Weights of a small transformer language model.
Size: 9 layers, width 64, 0.708M parameters.
Training: a variant of Muon for these matrices, 83M tokens, 5075 steps.
Each number is 128 + 32 x the weight over its row's rms, rounded and kept within 0 to 255. Layers, rows and columns count from 0. Numbers have three digits each. The size before them is the row's rms in percent of the matrix's.

# layer 4 MLP up, 256x64, rms 0.118, rows 78-184, columns 0-63
088:113217174135068092119085129131130114116125167117162068075138149111142070107136142133154110166145125143175103073158160128160097101081110066114150137144195125131183118120109119111083120173133146
105:123126127152170128132116177128073146109143152048132171205114094196085100119110123155077105090171157125091133185091121099165162108157157111092178138114157119155112166117160165155097128112155131
108:166157181156210165134071107114158135130099100170098122124121063161126141114121134095159115188076074100125091133136185112112097110102133137139127182150124102131167093130166118127095068147081164
089:124108130143111128122118185036118079118206135137131143148152061092164162096137116103090094170179165148189140133144174148147136159069099087175114097133137142095122104130140115149163149107163104
085:091156152162124128111122169115113134139154119125111063143207179148163053166094116174118171168148128152206122123099126148111138114091155140096177071154148104123144125118174147126058155098130137
112:116149151158197146151116145135154148161167179082125120131137129131102153116044119198080095124036172131132117113100118126131161100155173120172164111114136088098154149139151122117176073095130157
097:150106124121121107119098183140151164119124097145112127105109104154156118115081141206126146050159105128160126083058105174106145116123141148118149183141147156120118077167095185116180174197090115
092:164172081159162134052084090088139141147101099149134117153163119115128163132111175096093162172156172171174082072157158115173115205156128127140161158158136100176089137124141125126122136094100119
099:120177079122110111152127153162138150141160121122118123129128186184064079156164110113130144128061072140187077120143122076144117125120167118126159108170174099088102157076123042113152133100130122
098:130096142060105113155146144121204147119157156153086083097132097135105117086098055194133107142121133084140177106099140128154186069128108117154154153147112068099118114135121158134101141118199091
113:069130108093175108079092131069092141141113166149130109132130160155189111072171141107125155138063135118174078142103126108169131128130088081177135162091103082127148110131145123156178173193138129
102:081150068160185110116071131054150119141113108067148110187128130163102118107173168208104128128130090106200127095107161196111123133108130136133154147158104114110099144148132143135123098122101169
081:077131098132150147136070137145146114145149161078078126073106176137150133117163142181129089117128075149145118157055075097169055161155145102116072175096129094125164081134098110100152108125133114
094:144153126143123164115125183134115170080049151090159135180145104154112148131103070199133134164093122103117065095148131095094185119190123169103120154122146098064107114140147147101076118149149131
098:076080137087124193095128124129070120130105100106075056104094161143100083104140125091124164120145158130042155120160180079160125135173128080164155151157160140133133143148147160169105125148144110
095:077092167125120121135150151094153103109156137150168097133056106177150103137167154058103170118144073127092068145105166147147148146095145145147149098220161126144103126149081170104169121111119144
116:166115142148101152153092120059126191120127087052119129168098104113122168133127144096084136115150091099109078098092166118118121152059080118159115130146187123124135148068115151116159088083151185
091:169133093143112139137166117070125139154121095153114122159077130078090129106136117160098112085193081114139117094145169139111108123084092199142095108081143078096184135095097131105106192191161129
077:103112140142131099112160139059116107179070084227139115105137154117125133156119126130139050159135132103146131165113168186132078166102141121084159084137181133099111114140125182090158088122149138
109:153123120112107136065108136097140147079123095169089200151163115188147157124139173106135128149084109150065111100127134142152106187123166106124079068108138155150148158111172124179068090132182120
115:132060148150161149100142065142103109142115109152173118152154127135071115132080165160070129186130207127122167112124159110102162116075153153169151119151132085137130148119190061131098148157149092
092:120159146117130155095072144082130094123120082104089094141100183113126155152101127163100102181169151125064098216184096187097116152126135131117137132149158110187152122089093115099128120111190126
094:138105118105173161128080144108120107090182078136133138111140200090143133064127070165171139168158144170179113120133130173116147073143120115146085126103155153103146123068132138067170104174174121
097:096122126111121189083168133131138145074105150141077128173126185208181110138126117143141107118155093140155179070092092126152151096137106098125132108168098093060092074118118100136168106155166144
098:154049151134151130150109152068134129083091180128146156182129150114117085083119090155162142163097159153133124163127178187149066135126121098066129085173171123121122086149130165113090148115173115
085:095118114165146074130135129091135122116108137123192094107080151135137177153141137088062118192110093169173123147142168144099106134125191211060165138101139101120126109105103115114096155163163166
093:093124115088113125147087167114069154097105095097090105101139143160135153137163125120116115094150166116092152077121090123086115139102082117155129229104162080132108102102207139127113105100159196
104:180172108149146154054095114063060122132124127158153151080160118171129206118159105183120116193118120115125086163124166114144169129114097128148148095123137191107131074140145095129153122140139097
104:145165154099157070116155118150135116084191082159074133136127083162148157124167152119168103084151171095136117022138074135118119118140101096132157151156122065124160112121147121176101107122128174
108:138128173072129118153141168100149122135068179131105145100119097127080128199152142174137100061131163121098131129104175124102112148154177118091160090117208120111128152139191129138068097151120084
085:148132126100102115106161172103103096066123131119133104126085109142183098114149108139141111130079142139117200094098107085121102205214143080105074098127168141126080116094124120145080102102172108
088:102059088159177124116103166103178090154107153125134155102118110129127159099083137167130167098075160140066118126098093103101103176180166127165096108142168136139115079177081098147121143093101074
098:120161131174137148125140141109141102069137077173106139165147083134105022113110171157115112138056192183152119122178118128139147153088118106177116134094126119172094110127132077154141161107105155
109:109108143165167105170097120123112172156163108066129102143113060182119080103141126161163179137111144093184146099162126152139096108072125082177147149125135126112140065120135127150165190133154062
095:134096136161146132182183150124071073086134130131045144084159091137101068157092159113168115120160133150144135157174154169121079122158171129086130112091192140159171125105155115117110158109104096
103:138152162157174155081117129085143113083126110086103090152171079142118128087112132162091073121151143131101115114127157112118143100087069161175152177156122166171156080094151076094203136096161109
102:134088115090135175135090149081076103117128158164117088098112099148186118193178125123129137199169099116096081115101195127181083103138158158149112135115139146136166089157186127113163150115100108
111:123093137154148077154114167116144145125114129185094176125133116092079143077087085226101118110131083112109108186112134120105099136149128134149086113112123054144119100118107171184136188098118162
092:100153113166097134105144125134128083033120138102100156167066130152132173094201136108123122114122108122065103110107126147091120091130118129210160100155095136095109122170179163149178133104169120
101:092136058107135145148145111095108037123087142100107158123133122074177090121104139168140160109123127155145078110138158048171112140188152117131110091132166136112170118093136147139137105180151194
109:147096140237110148050130124078178100120150112119091140165152123167151101091100127111182118129189111149067125160108167091116084141143178169179121131108142125116111141134155111143116108088145133
110:135173135147127115033087100112127167156120119135117150091107081107131163086120140147107094155095159164135090155108144137079134089124177170117106148127105116094181083030140148116091137147069130
098:090127103112150142058076172119115106159148134137117188057070127106168112123134112115111151119083157139178150125133132093113135113069150059178123121071147093143147138150158139199160080120135113
098:162099090136115105138091132126159146099101122158186144159174104125129111130088090140130105130162129223178108122086199131144164190147091086126120126132177147109123059124107101128106134177131190
091:140102117052152140044132084084108172110159105088120115131137127104111099142118142096112097111103161175172125136104189114153126165140129150101117164200133170124119095079174126199107175143151128
092:120091054062158086096131138137112110116172150104104130153167102139141133117115178143183134103126122147106134089209131068130098166150148152160092071133189146058148158149134114100174125124140115
108:129149118102066155109144194071151068091122136139116088129166173103111112132107155096044107121136139146137135112114127168134156179071117136178124161172155084144074150088151080151125167158146145
072:114090134038119151119188161121102106119140133055161160070187121145169123088119194133103140141146115123158138110123148129104077112138125154132226144138155125134159139111132109176083109139167113
108:120069127065119162187114154143140134135118104074139121167086117148107176196124136144077136147196100137114093087109096116104131155129143106143134113116180140111210154060113153113092072133140136
090:161138125142180099109119096109102086148132114139141119123162101146128045125150101123133180211108161155090115099133141137150131119118181096195169088146089146094123192126151190149109171142096176
111:192107131108140126083140108168119064139143131109107172101079103152140141119083089131153166102083140164111166165133138090101067142060150174133141120133162081124145075111183198088158140108123118
109:115096104181122161098123111122139112135088142154084153136146097109138079085114121118135131111130119150120148136125186137156141053186150105179173087118130088148117095161151245104182102153132093
086:144175083181130144135107143114074112106165094177120106131128085173111177133110160102157145159101144188101149127112135149072096143100190103096216140152157108115111109154085096122156133170071120
110:101158125097154136145124123140077124149125137130055182139108123156099146185079149122127172174069066128114092165093187118088119124140176144149098110101165119152168133086112069135059107117165122
092:100122152123145083157082189092153101148088187132140206103108150135122110141154123125111132170147218153162129119129194200171093173117113099135085134140121115177127121107156120083130136126146094
117:170107090173039142139115122098172163080107189112099159116157066165125132097114125130149093089137118089062121156115141155137162145118167117137135104162144096198076085122119136131123091172100123
108:197101120195081140112164116105093122119108107184143117124101122172096106116123119106167083141158178119182147063058112115092098117164112099161163114110129155107127081128137160086201120140145104
100:107157146117127171080170147101119192059071135120147194133117084155136150075127160122100083155150086141155126107112140143145131131129108083179126148094189195134110078126134173130185147132144101
087:189120095137182139139164195166132099136108101152151175101092112183111104152105178130167132144089178155116091132083116140133134153147150177165095119128153150088126165092109170140147123038120171
090:175146099129138138172099186131137103110150112123167128133141110173077067139102130083071128114143134089139127082153096106160167110142132069168132070053157141128105175144069183131093097095135118
097:097135129100152093085175133075103150162116187222061143121115148108175185117127132132073132144108111108191118102136146149104147117138090131093155108092161101166102131148115084155119112177172157
103:117134147149131125171066124140186074093128086158154139102129170175117147132129176119071083147114143183078143175132168116182092159133122116150059103112164083142091107132137103132121163179128185
109:150151086134115101151151081091178083092152162096086133086154144132097091148130147173151066116136113130145143108188133113118109169206187149190147164103128137120128107105182114111115127108205123
091:145111083107099144133102164090135100067091162141106098162120148179168114172069088159133034131097125164172116137125087187151119126084117153151151141207135160111126135157139128116132111133092173
091:117109159129152155116128101187114159073140143172099096151190084147087069119103094150149076129154140174150135114066088108182152152128153079136156120110177155114163103112125149189125063153128154
096:160066146076127194144129152136215124188144142123128169109099139133050115127133151085144090123168166147115140136126181070102125160129176109116176130144150103094136148157103161128086133130084162
119:221108143135152142109120196158158182132152115130154157114180116139115134078099104109127118191160168129153114080126186131137097113096152132124155126102097101087176124140103060063142157163119156
108:139079102096113137089146131132090125065065118171095157119112088140097127084092116156164125204127187140154162107131105139158129106063136101118076153127113073105127155101176160175147160102173108
109:093157103155215069148147064114124118143148108107097146109132081083115170068121125100119121125071156122148089105108151114103088174154129133169152134147182065157116114195103154172119113128128103
103:111130074147145109124140180130187133135160120142132132161095160159083187077084177112105081075158116160122139185150150120096152135145179120167097104091163093068150140176156154092093147156128088
092:124104098137158141172119111106102115099061179103081208120128153157078200109134176112155088123133142155148147099143089105083119172103140118172095078130157153151123064153161161110146158121165148
098:095113080090130113142159104165159128200107122091124081124122170179084127167115108179112072111148139167111090085159073091153171140134160159143126147140112068113155111140126197166110115107157075
097:131176145117152166069078168132167146124085137148100105149135146159159124107085088132144079116156185191140131127211105152124069124059186114129115110104107105143124140131128125126098138204161144
092:112145126119150095164160070139157136067131136140128116079177137172138105130115118129095141142171180165149077101143171111155182163119071120078169136182128055103140134103099125135083124118192083
096:168133150134141161086086130102105080115108071154084153179130090188104137139197138111147125091155123072066158159107137062115155135145144119156090166094121070140161103088114110111084086125143115
099:083102154207157064103042167130137148141094125137107146111137166124107084139083154106133136120107145137168114100150076162113164090153177122164109091084114087115131130150132213134141158162122110
192:129157126124139106147089159146126117108158141162155169128181102143066111157107085136099090156163132209140157090095179110174180145144096077141105086155136099108108047105088131152130144186147150
098:119153065125103110081126154120081053108097091149101137163095095132155100112150178141118106138138120151103176148079142092123139146132146162136078119119135072131053190106140184211138131118137119
085:051135099087105155084108165150159107097160106152134145082120100140137163096106156085106159155100098163117136107135094142197118108150243093150097100146138123118160128166114176167111148128109101
097:149121103110128147157108179103165166152110140065099108145111175158120094148126138073097194085146137132092109110091108131100126140139194067155139036139139109144137162120112119199166076136125121
088:158123104152173135093169142189181138149139050112123125160120060124101120124101114150122077101149134156133176121100148078073115133153175162083145123148178070090145128122148191079129095116110124
102:118169128128115088140158099135139139156124131147130117084115135120150141030122126130105116180085131163126071118115169125158145123101148191197120142159167134152158118149046151128202070176135126
118:074100131098160144159129098133092106101153155144119099070142169124134144113150080132109093100154110095082058064107198161145153182131110156149168120150166075105124164122120176103073175143115132
128:090058145179109089112173109142114103087130140126139100101079086117120117158166158152111098126109123177084112108141117113126147112177152149102231114153166150168084090179157163146133120185133105
078:153183131166138129111118068141140127117144108165130160148051091151114137158116075094088125132132125152180127143103165145154134097107158102159097136088152117134115171094025132102165122188190153
101:123118144185130177148051143109164147111148112155145133131131117161137072130093156092108134206104123145157096158126148114119157143149150203083151177146164067055156166101132113103140133073137119
103:151100096133118099107095109129111153124094207160075128097159136180122145161145099150177051117119124138104151160111137100110112140091121121187175113078109119082206103138136113149082102158175172
100:167149125156115115142047168118149127073165196102126110113107111141189148136137148138061140114138132136125044131105098114107101093127114093147154126127188145142084108125185181134136065141115172
114:088149162166119089079106178109118112139102124144118069115142136140124161076125072121105073090098198136161088153097153111136175073175151117139173096122098130131130151129135128157120074196188119
109:104095166150152148096146101125140186168131141107121123112054148092132159167081169130115146154127138130079121127085203128155160115090180120151068170161182088130152106159167117141088095090079134
118:239153113137188085166116150092111088105149131170102109147110120117164132166117131121184138122078121057149111077152174138155141142135122124133076125141126116084116122126173117121155117200165098
120:174155120137145148129163150107126147152092084098122178117137091127118131099173109111069115090109143150067151118084149125137125138105097145160119207124174111140021057088124108131120144120183118
105:158129188151129158113110142142102069099106137109177127134135103182121105136128152166072091117184107136139083127065155104183069155105091097197166114099098106174087163132157115093159099130133147
101:137152060155126152068115122101136109155074137101163088118119102143183136137146151131098118097121120071099112131138159158133151154069138150141177118147126071170113088179116192116148092181184188
111:081081150066186173122152101135146181115106118125081111143146167147137140114101128144121111087101128134103134177108168143152175110049159095190162080079150127148094077082126100148174150135140125
106:139137120165169118068128128121123102104179141105108195152103099132125121132069139102114120165133149066183165130156190128112091119077187115180162169155136100177110131179104059141154096125128117
089:101143153190172120148138203121107150125128134121171120090172117161158104125166124180143080108084183155149072102116130133075132147162133098130082109132140161122164087136112127117064132072146054
092:108144081107131200145102213146079136111135174103110187142121108080134119156161090121086113160107095136169082120140164174066150131135152114157094107163172141096136073118111114110151132083104087
102:137124141148168118115125176120048101155159173114108089124076084131115125138113137177126157137102137158146137144058133046167109143104099164117096103133189110135178120097104107161146071094134191
086:144094134149224099160055131136113105116140126147104123177157117159082108172122129088161083156155106147113125078134114152136160128143165118176094095128083110164145216132106155126059143135146142
106:114152176105148157139200115141128103122142151153090120097149126125122101058134089182125129098151165166083104084183130058128175122139165112131117094132171114106119141114163158134086059067112174
091:113074152199127096121177158153106126200118056127091133144114183153126146084145119152170136150126122137136085138115100062097097175130133168137144135158174150146108103063100132130120136152095059
088:086129133123157145082105117129121125075111108124136098087193098139075106112093142145121081132143143142070113089126139106222153146151123158121105099182176129114083084200158114153134122164164182
093:128120015112148113085135135148113162126139118159113033110109131146104110140130161083136164101144147151159096147145141142096200172080125157148165137150196133109133117127120175113196118115135125
095:065104138139099134117094101069117090145074179170116166140116136146078127167109124216121126166102136154106133099192150099122161129067134144113163065115134062157093125149150095138141119116164118
101:176102193105133051139083098154159166151152120112108129098122126156072132127057089145085121161156138129138144095070138115086178077114131077151115130153136111166089180172147117136134067134123131
081:134094139149107142147102162058176067129150133159109122177197134164165128153087151147153149135163155185127136136084175107160130108098119082105160081139147130168144145107064125115043156142130125
# layer 4 MLP down (transposed), 256x64, rms 0.0283, rows 78-184, columns 0-63
081:132051116183187182132135143120074072162088138147088143144114083107123136074178110144141128145195094118101125134132125084096067144129152146125075116146148109119138157134190108179158115103130163
120:175153109096131181084117146093165174069128097093124142141162102080149104155132078167155134142134138100138177071129204160118106155126132173174128105117140129127127171088101094091152138086154057
115:137165144127125156128113110139136187132153123074144107149079186142098184131076114136121176143046096107140098096145117120119121170189094158091185188153169096132168100130090144091094104124100106
092:090138145119114157163122161203122184070084115164102106121100174126061146146152139138166209116072086096142127145113119124126131149161147171123139155102123150113107113082103139152073149052115140
080:120115178092087129152154140173141112105112114144130190106162104127154215055107111116144198070139132112141165140136140120154182139130118091160143122102064184090119109062133131110119084129131107
123:068168117092106164102099111151158153121107139078156107153138124115098114139113109107136095161162142132118146190132089170059141149188091101120153173109108124182142132138137123017163161151099099
091:149118157134128172085078210121076151134119172129122142183096069115113118147065144146120133151087112133167116139099097136111141144142202161093089148087090155126191148141172109120153126086077137
091:102112105120152133156132133126153110169124101090161100162173126077127122126106152130208117119118102104149149102092058101135081127156167097183116108151105187099167104148104156130136128087162233
089:090064160127203090094127153105160099142090122103097158103167090149162168177149162104109100104092117173133124160152134177134089057100092158163119141121090132084126127146158128121198110106164128
094:114118119141153100117177142065137130128144107143112197076146118110140113154108145153127108118105130140141138161101091194106141132127063093149136144053147227180149167144177090112138086089126096
115:178091177141129112010151174076173094153140117148138170109128138130093136111149173117120094150154118195140102123104135129057137115109107115127153109143168131154087188142119108111108135083105160
094:111111143150117057057179108148183160158111121108137100161109166096126084111112137143135052102113130203109077125190155124157139160109160162156154064148153081154119140128085126117116155142120110
081:148149138165150146101153118153140126125107107083072139090115123160153101149096186106134151066111162136129035045126175175148150074117124090112159133139080144123158151121176148134112131193122151
094:152137093072153154094156115121140084157080103113157090141118108098120171117060162147068093071169140175177072122087098100098105125161101128158093151135174174138117164143160132151132172110143173
106:087146111108136218137124104106130114077163157155151122130098098111117147158133102098111130155138160162152148069202199144124139092131086147143071161135062128093162081133104106126104142092180158
094:127135164100130124175132067095095126067163118097137117127156199135128140133108117139120151088073166100152127074099163158083080134159076102082155109153171110142110152162160196074135160132170112
107:151177104108179130151166106117170163109165077057105102151082118084133112082151124135170060193181099128112120104110181097167122154135122131107141053099146164132128126089132140113164132102145158
092:120112126163161204141114081170114086141087106142162082149138163102133081162091167100071106109150111141053135164126199144112119123095091138180115114101123100186114135169144144144153168144117080
092:094160167175129177184132139149120159144171089120091139165188075079098152116128101065166152130134092150113152151128123124133145114119162126130093106111064124133110215121185060115139113100104145
117:131142164168205159125121158131170060158113121154128120179171137089115123147147161124154132134102122140110144135149105144085115117085062139085086222142188136080140097114142087133091125095096096
131:163080144155195159091137142109138111158125136148189042156172164144102132119095085116168048127096173119149134124138107122108133122121116085074141118101134153180165084119156136161170075122124100
090:113127128107078127177096111135131107158133105155114131140071160111157122131198105169124188173142162135072133150118123121103117158102114192142092178121099155088155190141076094059124139071117089
101:134173121106126126143121173092054145121140137186081127071084167108131217172099096134095149097154137106128098137127060136137134168124109170174145098150170121146146107146113194103118107084111154
096:110118165161132114144112101142143169115120110183134097098123050148132176091112137101135188089137135123126137139184130136119100049122113155068165136132091155087160120132143161068174188135076174
094:125169185135149075128178129158115109190142120191101119111167108126128155169146080132132123143111142077127126163132145074096148126135076063147132135087101098153105076121122032120153108120175154
086:132148156125157097115096140125114128149140150115136183205096135135149162056113136121138207126097178153125058134123112108130082064147088091187128122142094166151083131142069168120110163154128104
088:151123122157108073147127107087135066095186184119121103128089160212081130066139085120159110146138153159105125167203133197142136111091143130127134098158103157109114092184098127119111120147110127
108:142141127147191143111114150143085166126122075179136165170129184148138127132166118088108057112166122114078065127105125140175085128124139102101102120127136183098073089154083184079172127126142155
096:121128110102093091129162184111096169140149167145123162160174118140165155132095098061099167145090102151173146112142073137167112126106093176091118073136072153101084186124107110080189135153146129
119:120089115110130121120138110122108175086146094133147158109118121153173122146150090218187151116114126130118114184140220100110074111130131223127126078109146111135060133160110128085147124119122108
084:127127127111127151136109149108104150137143154111112102109027141123122127132138157196076183091188150095121042073099135127109153107152103167152167127121179103085197132110150163133144117118160105
083:181081084121149136190145109159056153136072153123140105134107127141178157084099139145092183085110169126155201109112147116106108140121124081082131109173165133153134088128119161086089090171138148
087:146150100107078136136154137107200122115147204116115108161110097075084154148169154136142094113149090093159129104101113106134125125122110123098165124160096168096057148116117143083178174191096192
099:135074137147102180100135108115175071073143147196143171143161163088144139132084156089083169130171158110096125196129184120077067153126105147113142111087129145146146143135129097092116145096085131
091:097197175152132078201144124125085152107127097135158125121151171109110104128162083112182107170138095142123027131125115122134153173119059115117139144092151118135108123125099122171182111099175107
105:119166095105112198170144113118131162110121074076139137143112172177182137158097058122120074165150151089112108152161088113144116134105159125083104079154121114078145124134119126160157219136124098
118:120113121097151152156182062107154129151076057119110107163104132127093124156106133135124106174152080124085153101145121101117167093170102148091150175126212184169164130115177139091088127092130098
116:177053110102120131118174100153166145156137188086139119117016136144162119135095145132171147141126053154180121082143136110117117099070158125126154133159141158158171150130129122102142109096114093
087:112104141125146050099100157176161157125135090116118124149138092180092107190151097159078105098156174158104103184130087113143138201135177086113126167078178131102121132129094110140083099140113157
108:115163088137094138096115146116123136094106179159146136148184154168098214109135077116116093101038125124088111140108130173111104123140109152187132124103146106133064138109146150130178146193148082
115:140117119170126094099067142165174124125157133146115069097163086122137126154212131162120125137215117108121115169124144103171073183129141070121127128089121101185167134141100088093104144089105125
117:144114116145112126121174174187095147056084132056097143136155189180084115106097167087162116168170152155129149115123102109088116103125179149144083172133103158143147091092160129152119118132080088
104:168171149123063139107125139126153059131152132146121178079117102116135124086149081089151113131202177105116111173094150090166143176093132078116089106142124167134075173187126155078142134121137138
110:130142121141176068120118156123121096092164183141149142087134162145081111152117061171123090143151129135128148105097053102175135120184178071125126086160131052193115160110149117118116107153143134
086:113136184145074143116168100112131097106142139101085179135112179150190113140154150206151161134153115082128143074146092071168154104136109104080156068102102124047114163150124095134133122126133134
090:144115175116123103154174121044209145103122157060146155168135106135127118128125151128103165181078136123175079181120138124199112104064087102125148120095143119127142131125130067133123107118137167
128:123133125142112161106081114153153093081163179122196111170155119086072131114098144103090104142179165128131112095130089174121195203100150075126116130155170144164086104113102110109124134163074144
087:117154093160140134133149116168146070095097115167169116155186107086140095094102078079098116103168164114095155132149087162175186144131129110145061149151048161133111098161174118112089136129138157
108:129084104119130201072168141149155142158078094086154135146136132144108115165117135159114143141104090124096120094131119119142190113123164199139094099076072150130176139074207157125097119074127139
091:173117133136131111122149168153096135138133111167150166108171132050142215183107172151137149118131077110098119100115098074138112179131078114092060127082148102130100154143144073110155178132138156
112:111115118105150159153140143087176101062143160084122151150089180198100125148085075122138073104211127164201118152124112126135099122164113092116117148107182169156120078111140115142130122087131105
112:173100114168106146132116073141125153137114150128110164078108081126166080138048154177128092148130128094113125126196104143140189211145151101105128097143146170158172101103148109113086121085148086
087:107094086181098084157146080167136101152121149147148120163138193127148139109138136111055087142166115084141092134150149125100122109131068157179128180126072140100096123076141143088201153145149166
110:164106141139135173142145187122115110098099129131095118187079130101085178125048140115147131191178085110146118097149106089135131145109211139155128140145133164079163087135125119115137123139043132
084:147109148097131174138131088154186139114107129072138113142133101095129182172075130132112102117086046143095127139127095044110178118188147169108133161131133094085179118166140171161163106127152131
091:109170169102083114137157092141141102116176089193142155112203155139146148144111104113088144117065202177163170150151128133072107071084167114113137144099078123090121104141158132097145103125137137
107:056119098119170111134178151054132114138139110092159151176173118132168137133170154138136138084112082141122101063119130154114090029101134172136156121099157159102118170108131162148086145143114166
092:141098145140106118105161135131100174091146115203070135117178154097060144131161114125168172098058151120141152151129181136104101144131123116119176176157103130146098090072096046133151134165130125
099:151122188134094141133133139117118127152143100114103149143117067100096102187159100049172123160137134117102160115099126168077066104116087146107083169176125147183126133157158169123132149135042155
073:127096172131167126097146120102107110162125139133075132112083100135161155091167146133122137082056115083129043101127161102139125122123150175205193143127108073147185139137148127096173158099137102
089:105149137169092175088058106158193105169079130096167123130143145113058174181152169130122115149126098130130130153177049144124132126129057133129155098155139182141123144134150137101136135101129076
106:050164120115136144107116087124164113114100116085126124216159118103105142152084055136158160185156093125125183183101134134173110098110111126102123157117101193136112085090136171138127165157129110
111:168150163146093174157146155102104157147180147102112082115067175103076129076129129132139078133125117118086132152156123101140096203141193104121113156189128178119106156078147082136081112120103106
085:101143090188103095106082098150097095124132149076120203146172131154123145098205077107141164080126106109096103165090119143130124149179037136143111132149141124142094138105129132125158175110171141
102:081157060098065138124068129113148133236114140131211119077128146084128117097118114137118140108142135154191149161133100159128121102130167121168086125147133126174107186142115138089127126130114099
092:133105179113133158135149105147164027111183161169102149122144143167176106150142052118133124084143139148102147137175122183116131128113127170122113120099083109071156092168151076121155094091148096
110:113145173166140056087123117122118133151152092145133156046213140125146159124177133053115114091130133127133087136151066137134101083119082147123116138124135161125120159095113141132172109179142198
101:106094087110137125097119176116168089135127146133090172110069149095156120103105195144156174072116067164129149117103105139149063181174169138197133096130130165094171143147103088141148140099112121
107:109163153156159105061155130077143079198103062111162128151076090117072134105148183127122101104157133171105127187103112176112154129167136111096084121166120175094171134107137166114116115156134138
113:069145126091098122121110092132220114124166072124122075134185142149128182144097157130109093089145094157179151159115126101101145065113097109151151116107148124143131167185180136139103076172147119
090:128150158113115129106101173147120126150111165177165111151123116138151125186118081092061144129043119091053123107129123128133209136166119121077091136124091135155205120120160106165125160088129115
092:102114128121131156138110182086139089114155115122135169143141115044148155152102173088141187107177175111138140128044098116112115124128197158112093139090094108092090115114178076133157177100119144
083:092177156160085047100130116155118145116128100107150155115156078097117184112139135145139148092121157063110066130131143153107147072094158159156113139194165120188125127111106167117074167113085143
095:130155101122153165112139155154112174099108087139085137177108133094107103075147130098104081127150141094091159179127122105142083173133174102121095114168121165163084112093229136152136131132051158
108:133020176115105135077184138148129101098135112114080136165136149114089128110106155114165127110106100133150171176152160133157083108119135136139182076113127113170119155162164039106116141137161160
097:095082152129148096135137122172109167144102126118154087068084139084184098117059177127167156106173121159153120130130114095112158142056148106076128179126150118182167170116080167108159122118151101
210:104132131132153124123130141134155163115146157198204122131152110162057106181095065160138117187135147158122138121110152094156140131112102093111042096152144129108073059096097130147107119174139141
100:126084145121090113128121184079132102102163156156123216107085102113125147085105097093127173118110108133149141138172108168151110153144156107170145129173104114165211137067116117140109134066072153
079:106123176135142153107113123133075103087106165129110079125134172104196126157161141174131129087092159118133118136179137153139148170137056174121213106115090081103131122151080089131170105086154090
099:093100115130074099154122178145140140104130112140116113178111119190167068116118111168139143062121112128216051126142106142106122135101185114152148122145076211126139132115137138102108113088165153
087:092091075118197081174121140107119127105162114141133085129131062133093140157157165118148084160194083079109151089137130156162167118176098150162175144159125132141087085178107164090138132134133094
104:130118073130139072150139144116151152150107128086114115142056154098119132106159169167092171128126198118161170128094126105169180112139052129080120098118101139168095166166091167126086117115116190
157:137116133139176130122177107154152161143128075193135113075142122086136133166173089099111124074104163116125119078093184119125074079103090170137195177134175122156120138113178106106112076135101148
114:146129144112140142124125136154145161108099148137074148159089076074097121128123182110168145167125129147084131157142165027125070173092190140131114095149109176131121145101169098145071170101115166
078:129120095109159125141114162188131158154091173138073135114160070137152118127111135144122131188129112057092111153132083095148067098164123147149149157149057186091121098182178169115153125108135094
096:217111126135163110129163101160158144198149115148144074137140112079122146060119096103124074093120151100105110159171108092153111126116178095098183118138173120186108124125072110175149136147102119
106:128123161097100086094153175087142152149133186118097065155147115096191136070126112149174134132153107182152132120121125126127089116154127107165106055088153173143076155136101108198138082143088109
107:169105091106155076100126108112117131156066173107141130131142134102133121123100103147144207178102099084189166124153122150150161202097154111166107116154098171079156169153098069102099121133148089
104:092154156146162133080162088078074096173136104130152135125154204189168118113155134093163076120134096149094182160130151148171116119133054094103095110121156132109106148184117112118154069127131108
114:108112138138124148150158117069099195092165111114140115092137150134159167145119103102191108114091156141100109167162139176163077131119137152160127125052137045192110158137114107122132102160091067
109:105109071135137183130172154137146150120166167115068165172068120059144068161110145128116147149126128121153170147140143164139131151137136082091139059082042115117126163141129142126138095187112130
101:160151166123157116126116128147168103097135148182160139119210130149085155167144111065110127082088117144113126130152149180103138064125090101050142182114138117158170148090119143061100110126083144
104:152146161139113185100151107128147069119077130098142149095088167090111052089094121101117137092185167120105161136158111145113154162081179128143107159148131143172190159132084080137127151138061135
106:128192086087156153144154141116119184135176106152165087115127190115129166108102136160133124165096092133141140054125151201056134122095079109115106114106120135175129141094142127109180130139097063
117:134087121173160150188143109126161133161112102138138109113075097105153085126135192111140078114188151138111102080079124151106175095107205143188135106160113135122079143119108086139101201112107131
097:112130104102172111150134072151112131079137121144130182115179158162140140150144104140062152025180108123091120103085169161111142094162138140116156093131144129129084130089105210106114152127147175
081:045120134158128202107131053097096134162113145072130133133132137118098111154111138142099159098136117100163123134183144131049114140116202122150195121145130134108130147139165136099190176108096138
088:214142159178116166161113088127151107124181121127122116096083067172166099092122125136159035128128130187103116134144105102075091159178089107147140112142100119129154130143160136113136095125149073
108:180188178111140115137080081207164056122130074137132119175157134110140103129124104102091139109150136121101184131134107104131129158084123111093095141190084098123206144118132142089133130098128164
076:072115159136037135136170130132140123134150145150115159137151171077165089095103181136071091082099114092111158095142128142111139065117117173149143154157151152132142052127125131175157198109123126
102:096195186117136153138069167112110126211180149120123101059108100118114103078150130190153152122125139099091131098146096118070149091166150143109168169127089107126155125128111172125156090117092125
091:082131116117108147152118157101113118126191157155116166157226177143169139189085155124089137100136116172112144094079198162085118086146150103128118107122131108090164129136127092126079077146112097
105:154098143161114172143109132088164049129143120125161161191141143146132088172115142106113092137125095201148142155095097132146167080112128115139125096071132102168145194079123095139141081155112059
102:127151112133070062071088151149187177105058149176161113118151074108152109110119125162074125116129152096108169114193112105120137184117130176117110180168147116095096108142161158140092124132120116
090:196155151100104096104104102139140107044123133149136110071155126168112166103124093079101147079168138092119160154201126183109132110108124109185132200134138168107164136112103124137145111074152123
087:134067144148120098087142127122092140141151138138084149117102133131196171182192198095144171110121086103108069128165179155134166176145092104153132104072111119078150144123132132105129123090101072
077:126165091150130207067164133116088129155119100099144155096077078082121162112135156079143121100129100124175099133144087111137158181084114163187101168115098178117147124139198105136172104113109115